Weights of a small transformer language model: untied embeddings.
Each number is 200 + 30 x the weight over its row's rms, rounded and kept within 0 to 999. Layers, rows and columns count from 0. The size before them is the row's rms in percent of the matrix's.

# up: layer 2 MLP up, 256x64, rms 0.34, rows 7-23, columns 0-63
# down: layer 2 MLP down (transposed), 256x64, rms 0.295, rows 7-22, columns 0-63
# gate: layer 2 MLP gate, 256x64, rms 0.362, rows 8-23, columns 0-63
up7,095,221,232,236,160,204,178,188,207,235,182,238,188,206,154,215,195,223,150,222,236,163,213,205,179,239,174,178,211,215,207,159,183,212,180,190,220,210,196,135,206,216,175,216,193,134,189,158,176,177,206,131,240,232,186,170,267,190,133,238,215,156,185,202,205
down7,081,249,247,233,173,236,205,195,204,212,231,182,212,203,172,180,245,179,173,204,230,164,228,211,222,215,151,141,204,236,203,198,201,201,212,199,207,188,197,154,203,148,208,206,204,200,172,176,207,154,217,80,240,223,248,202,253,202,176,218,181,220,208,197,224
gate8,090,232,176,248,240,171,194,210,140,198,150,218,209,228,221,181,178,218,181,211,190,209,197,201,218,164,231,144,242,216,192,228,174,245,181,164,223,264,207,234,145,215,226,225,148,206,227,172,188,164,127,198,223,203,186,210,181,176,251,174,199,237,201,175,184
up8,085,193,204,204,266,159,214,180,166,211,159,202,219,231,258,197,171,188,186,247,183,163,195,211,192,185,189,186,269,229,217,251,186,213,164,133,204,242,217,211,173,230,251,231,147,215,217,214,175,185,138,158,233,206,168,181,179,182,205,163,203,194,202,182,177
down8,097,214,214,179,246,198,188,201,204,126,215,202,210,204,178,197,225,192,203,267,177,177,154,187,168,230,178,214,229,249,221,200,182,187,212,212,184,155,126,202,250,199,208,220,217,174,168,220,228,218,206,139,283,165,190,178,205,215,220,190,269,190,203,181,192
gate9,081,242,179,177,220,216,206,173,203,222,192,180,244,180,225,214,214,192,168,169,185,265,155,255,238,193,270,200,152,181,233,227,143,194,231,149,168,205,218,230,160,171,154,200,176,226,153,214,201,251,204,252,195,202,233,194,199,215,191,198,156,197,179,209,188
up9,086,172,251,226,267,177,193,192,163,193,237,201,177,250,185,185,178,161,231,185,190,171,206,195,166,233,224,218,191,258,195,201,187,172,229,239,239,178,240,174,260,221,166,256,211,158,187,228,174,198,231,185,183,191,155,177,220,195,224,179,275,198,208,190,180
down9,088,226,231,175,249,176,194,169,193,169,206,213,205,230,206,186,153,244,247,146,202,164,163,191,190,177,192,236,215,171,172,148,222,221,221,199,243,195,221,207,247,224,146,175,252,248,180,247,241,220,187,198,154,171,225,171,231,211,202,246,190,203,229,232,173
gate10,098,254,202,161,161,197,209,185,129,174,216,245,197,185,184,209,169,215,274,189,167,196,150,210,191,233,200,182,175,196,216,193,177,259,176,164,159,164,227,204,238,163,274,213,195,177,249,246,187,230,177,231,188,217,176,197,177,201,203,231,216,215,203,231,185
up10,103,182,194,235,248,196,248,208,254,207,213,160,207,232,223,171,201,148,167,218,228,204,237,187,183,191,216,190,246,241,187,208,208,204,240,215,248,249,177,226,212,201,99,228,211,253,178,208,206,132,181,190,208,188,191,229,195,206,150,202,182,182,209,196,228
down10,114,205,253,183,238,197,197,181,149,135,224,177,178,190,214,167,177,164,232,220,205,191,167,220,190,180,169,226,197,139,203,198,181,255,173,231,221,182,206,168,191,212,278,210,223,223,229,227,223,206,216,161,173,257,212,199,232,171,224,246,246,175,207,235,166
gate11,085,162,203,174,205,181,177,126,156,205,208,149,245,196,230,161,219,122,247,209,193,206,133,233,195,214,204,198,165,177,216,179,188,189,205,190,243,215,177,215,205,228,179,218,182,224,160,246,181,241,186,225,232,167,218,211,220,202,223,207,127,172,212,176,201
up11,075,244,205,249,207,234,222,171,246,144,176,205,220,194,198,158,167,219,201,216,181,231,147,224,224,204,139,218,194,187,182,203,195,148,178,181,183,209,211,215,168,210,198,215,240,188,183,120,146,171,225,223,217,200,152,178,235,220,186,244,179,225,184,148,237
down11,079,213,213,192,158,201,192,140,226,188,210,219,233,213,184,272,214,242,169,217,169,207,229,185,152,183,208,176,191,202,224,231,223,192,226,278,191,220,138,219,220,162,185,244,183,180,218,186,141,211,140,166,216,255,200,237,171,190,209,171,189,201,196,200,240
gate12,079,203,177,187,201,176,153,220,206,177,261,163,145,178,249,243,198,194,210,213,176,199,255,193,214,185,203,222,184,158,193,183,251,218,206,228,175,188,160,223,174,242,192,171,191,245,246,219,241,196,248,216,196,143,202,233,190,194,247,219,225,213,187,278,213
up12,131,213,192,237,257,167,177,166,181,150,261,159,221,188,248,175,211,176,217,191,206,213,146,221,204,165,216,180,183,153,191,185,149,208,214,191,192,202,216,213,180,189,184,236,219,194,177,232,221,178,197,239,199,153,114,176,180,132,201,204,146,204,201,218,220
down12,107,162,169,228,254,167,196,186,189,215,234,202,180,166,257,220,233,159,191,208,174,161,149,189,208,245,198,228,183,250,178,235,190,196,173,206,181,249,207,217,191,197,216,190,226,222,196,209,285,183,199,227,153,151,213,267,184,175,199,217,179,182,167,240,222
gate13,125,241,196,221,196,183,199,229,164,224,196,209,199,161,152,223,224,179,180,183,179,148,206,220,211,184,190,183,142,225,227,178,226,185,253,238,143,162,228,220,199,259,174,206,217,168,191,184,263,209,227,192,217,198,264,147,224,182,178,217,179,258,187,168,167
up13,106,220,214,232,193,171,163,248,193,214,232,213,181,211,156,231,198,240,219,217,227,169,178,190,213,240,216,168,164,214,226,198,171,200,219,216,188,203,248,199,220,199,231,168,196,167,178,170,235,182,212,223,262,192,231,140,229,150,128,261,165,242,213,191,243
down13,110,263,161,232,152,173,195,247,238,234,239,221,238,235,245,228,229,229,181,172,208,220,220,148,181,195,210,194,208,148,184,153,174,210,212,224,205,165,180,172,187,233,176,133,193,150,231,211,202,240,191,202,151,222,222,189,225,243,217,227,189,218,195,174,203
gate14,096,172,204,195,168,177,197,165,232,195,193,202,183,223,213,193,179,181,213,235,187,224,229,214,178,197,116,205,238,263,139,207,238,232,224,266,196,225,141,220,207,232,257,207,206,207,183,160,213,187,191,212,190,194,154,169,169,193,236,168,204,214,207,223,128
up14,106,187,229,181,157,211,183,174,264,214,176,259,211,236,198,198,143,232,235,220,193,172,242,192,215,257,182,181,218,272,191,194,244,206,195,231,229,217,212,214,240,221,232,203,195,199,217,181,176,211,206,152,199,169,192,190,199,233,221,182,207,227,206,180,100
down14,108,142,235,209,193,255,213,228,148,211,221,251,220,250,159,198,241,218,188,238,189,218,230,238,221,198,212,186,205,245,201,202,233,191,229,235,230,181,174,168,198,221,241,156,246,142,241,202,177,204,228,165,186,189,226,165,211,214,167,157,243,210,215,165,181
gate15,083,192,199,230,204,234,170,201,206,148,182,183,194,253,223,169,212,152,189,199,188,163,205,269,196,184,146,136,217,230,161,185,209,188,210,235,153,217,230,224,227,201,184,236,183,260,209,254,211,155,237,180,177,164,171,209,215,180,176,216,146,195,204,154,214
up15,098,182,185,159,215,229,217,242,209,210,250,195,144,182,181,237,151,192,204,190,186,262,192,206,144,204,196,256,170,216,226,181,232,192,184,198,260,173,181,174,243,217,164,163,211,221,171,153,186,230,197,244,208,224,207,197,162,216,202,207,266,199,193,237,148
down15,094,249,193,132,218,234,230,189,236,193,241,188,173,231,144,170,204,172,232,167,227,266,230,199,182,187,198,239,161,203,227,196,219,186,238,218,216,201,206,205,247,223,193,165,195,219,159,230,195,214,218,207,129,234,233,212,143,212,164,176,217,208,174,233,170
gate16,091,223,168,241,230,240,247,208,202,205,204,240,176,209,221,208,190,256,149,185,193,238,146,174,169,186,211,171,166,234,224,247,201,169,150,175,191,198,226,224,124,222,200,161,181,194,220,219,173,195,207,230,222,249,246,202,151,188,205,258,197,190,211,208,170
up16,094,154,177,223,221,206,235,215,184,224,196,239,209,250,184,189,163,251,162,204,208,202,176,171,168,206,220,138,193,242,214,252,209,169,196,183,150,188,246,213,138,218,210,146,163,189,208,188,175,215,214,271,226,230,215,183,148,175,236,213,223,172,170,195,213
down16,091,224,228,136,156,185,238,235,245,219,270,193,220,201,195,198,228,201,179,203,184,236,256,231,214,175,236,205,183,145,156,146,192,205,232,219,224,182,194,141,216,222,215,239,216,192,189,171,206,221,184,246,180,210,205,217,207,249,253,182,211,227,188,247,212
gate17,098,230,128,159,194,196,182,254,180,197,130,148,182,230,180,214,171,213,224,157,209,206,230,194,219,154,258,193,205,207,193,201,186,224,182,211,190,215,198,164,136,221,214,210,166,210,166,196,229,218,115,182,195,196,200,250,171,199,225,223,205,217,172,218,163
up17,098,182,249,226,206,185,198,203,200,204,285,261,202,156,131,220,229,194,199,232,211,148,206,179,172,220,197,223,177,211,202,148,209,208,178,242,210,184,206,225,240,214,183,176,222,170,221,191,191,204,293,228,218,205,233,150,211,235,212,168,215,172,204,198,224
down17,096,194,227,258,196,185,201,218,185,182,212,233,156,170,241,238,224,218,220,224,217,195,221,175,176,212,258,204,224,174,193,183,199,234,216,221,190,241,250,238,231,214,194,174,277,212,204,236,193,216,199,267,193,227,270,194,221,218,174,174,218,230,235,203,266
gate18,085,163,209,190,171,198,252,201,183,230,185,199,161,150,173,160,191,180,169,229,181,176,176,191,184,206,214,163,183,208,162,195,196,215,125,169,204,194,196,192,226,190,265,186,243,218,155,201,157,161,147,197,200,185,279,212,208,183,212,181,247,156,234,181,162
up18,091,165,168,178,213,191,179,186,215,171,182,150,205,177,212,187,162,216,198,194,179,226,236,192,154,156,183,216,150,179,185,181,226,169,256,250,223,194,123,202,191,179,194,226,179,204,270,230,198,202,244,204,233,257,199,187,203,192,199,146,194,151,190,217,258
down18,102,200,214,220,195,182,233,173,215,236,232,202,207,138,216,227,183,185,171,210,167,218,217,169,192,230,200,222,223,192,172,262,249,256,159,215,194,207,220,209,248,226,270,171,188,155,152,202,163,174,195,182,187,171,263,250,193,185,214,210,254,165,204,219,214
gate19,097,172,208,154,213,253,179,161,223,178,215,180,265,231,201,232,234,218,237,193,171,210,213,172,237,243,176,163,171,240,217,140,201,188,174,227,251,178,198,204,190,226,223,151,216,147,245,190,208,195,204,177,233,199,127,194,189,206,208,244,230,216,227,209,228
up19,080,228,184,240,192,184,149,182,150,210,225,200,175,155,124,206,215,217,127,205,192,180,191,218,171,198,193,256,173,182,242,186,184,191,206,214,158,177,214,218,218,211,153,217,143,163,163,179,193,202,226,241,194,204,241,175,241,197,195,177,186,206,147,148,170
down19,086,179,163,196,223,229,223,222,144,205,218,122,178,209,169,239,187,173,149,190,145,233,187,174,158,195,154,183,202,188,179,152,216,154,248,172,121,198,199,205,185,221,199,219,171,185,144,221,200,216,200,222,219,248,205,170,201,204,216,196,209,239,164,202,182
gate20,074,240,240,282,213,164,149,167,189,165,157,201,122,221,188,155,237,186,188,179,207,218,190,208,195,201,241,163,137,209,159,212,177,183,184,226,233,190,189,179,192,147,186,197,181,187,171,217,191,169,204,209,234,214,194,170,215,167,192,197,225,164,154,180,241
up20,073,226,125,251,191,211,167,193,199,162,192,188,222,211,122,208,191,223,160,218,171,183,189,250,264,235,241,208,179,204,211,230,183,198,215,181,171,225,156,205,216,230,164,198,174,230,188,187,214,185,236,170,189,241,154,156,243,196,165,210,256,216,185,208,200
down20,076,217,172,198,197,197,164,164,193,204,210,142,201,152,233,193,265,156,187,223,189,173,184,148,267,252,214,197,157,266,184,177,177,188,150,233,162,250,208,204,226,204,177,202,202,167,150,224,214,195,219,193,182,229,217,241,203,203,239,200,203,248,191,205,182
gate21,084,197,155,164,148,198,209,197,233,162,235,213,148,165,196,240,173,200,207,194,192,189,181,242,174,229,169,190,192,157,167,257,236,172,225,192,188,187,192,210,179,221,189,132,179,169,271,189,213,215,243,211,156,233,245,200,202,185,212,241,201,254,193,175,241
up21,080,165,219,162,202,168,231,210,255,201,237,229,168,178,207,203,182,207,264,263,176,200,198,216,188,205,180,194,159,166,138,252,247,210,196,245,221,174,187,220,229,189,217,144,203,201,233,195,216,197,225,226,189,226,230,214,180,209,265,243,192,205,258,180,233
down21,084,216,158,182,177,199,212,179,305,175,235,242,199,169,197,206,181,213,216,211,130,215,232,183,170,176,168,249,155,220,197,164,229,226,191,201,202,192,181,234,199,249,201,161,195,182,187,182,208,210,214,255,218,146,167,213,138,215,225,232,219,189,201,205,177
gate22,095,214,166,178,172,234,239,221,161,169,174,219,184,198,186,187,231,258,204,243,167,207,220,187,228,163,222,216,225,178,181,188,171,221,194,230,208,217,148,233,155,211,184,239,186,217,191,186,236,211,224,233,218,181,163,204,144,240,205,190,231,290,204,136,169
up22,098,190,239,207,186,193,157,235,231,247,216,208,176,131,200,211,203,173,188,169,213,145,206,180,164,216,190,270,201,194,216,177,229,175,236,227,197,184,189,202,168,173,182,175,185,191,119,192,238,181,205,197,197,237,298,227,193,214,212,182,217,174,202,239,179
down22,098,226,196,196,203,214,215,207,245,215,226,185,195,170,248,202,226,132,247,181,257,235,199,172,202,194,161,231,186,199,211,214,138,219,239,218,157,229,245,197,205,233,182,180,212,248,207,203,218,203,218,168,208,212,224,235,194,246,185,203,182,202,143,223,291
gate23,062,210,218,185,175,223,163,201,312,188,224,220,168,183,160,185,182,214,227,209,191,193,216,226,212,244,177,207,164,187,187,226,216,214,204,204,195,140,147,188,183,252,215,154,204,138,207,186,205,216,261,210,176,204,238,176,176,178,257,235,216,219,187,204,221
up23,062,210,234,196,212,238,168,158,265,188,240,220,196,196,204,160,208,233,206,168,264,175,161,185,211,219,179,189,168,184,220,198,177,251,179,240,200,163,188,231,180,222,211,174,192,168,244,172,191,151,247,222,216,203,204,226,168,120,263,228,191,205,199,167,197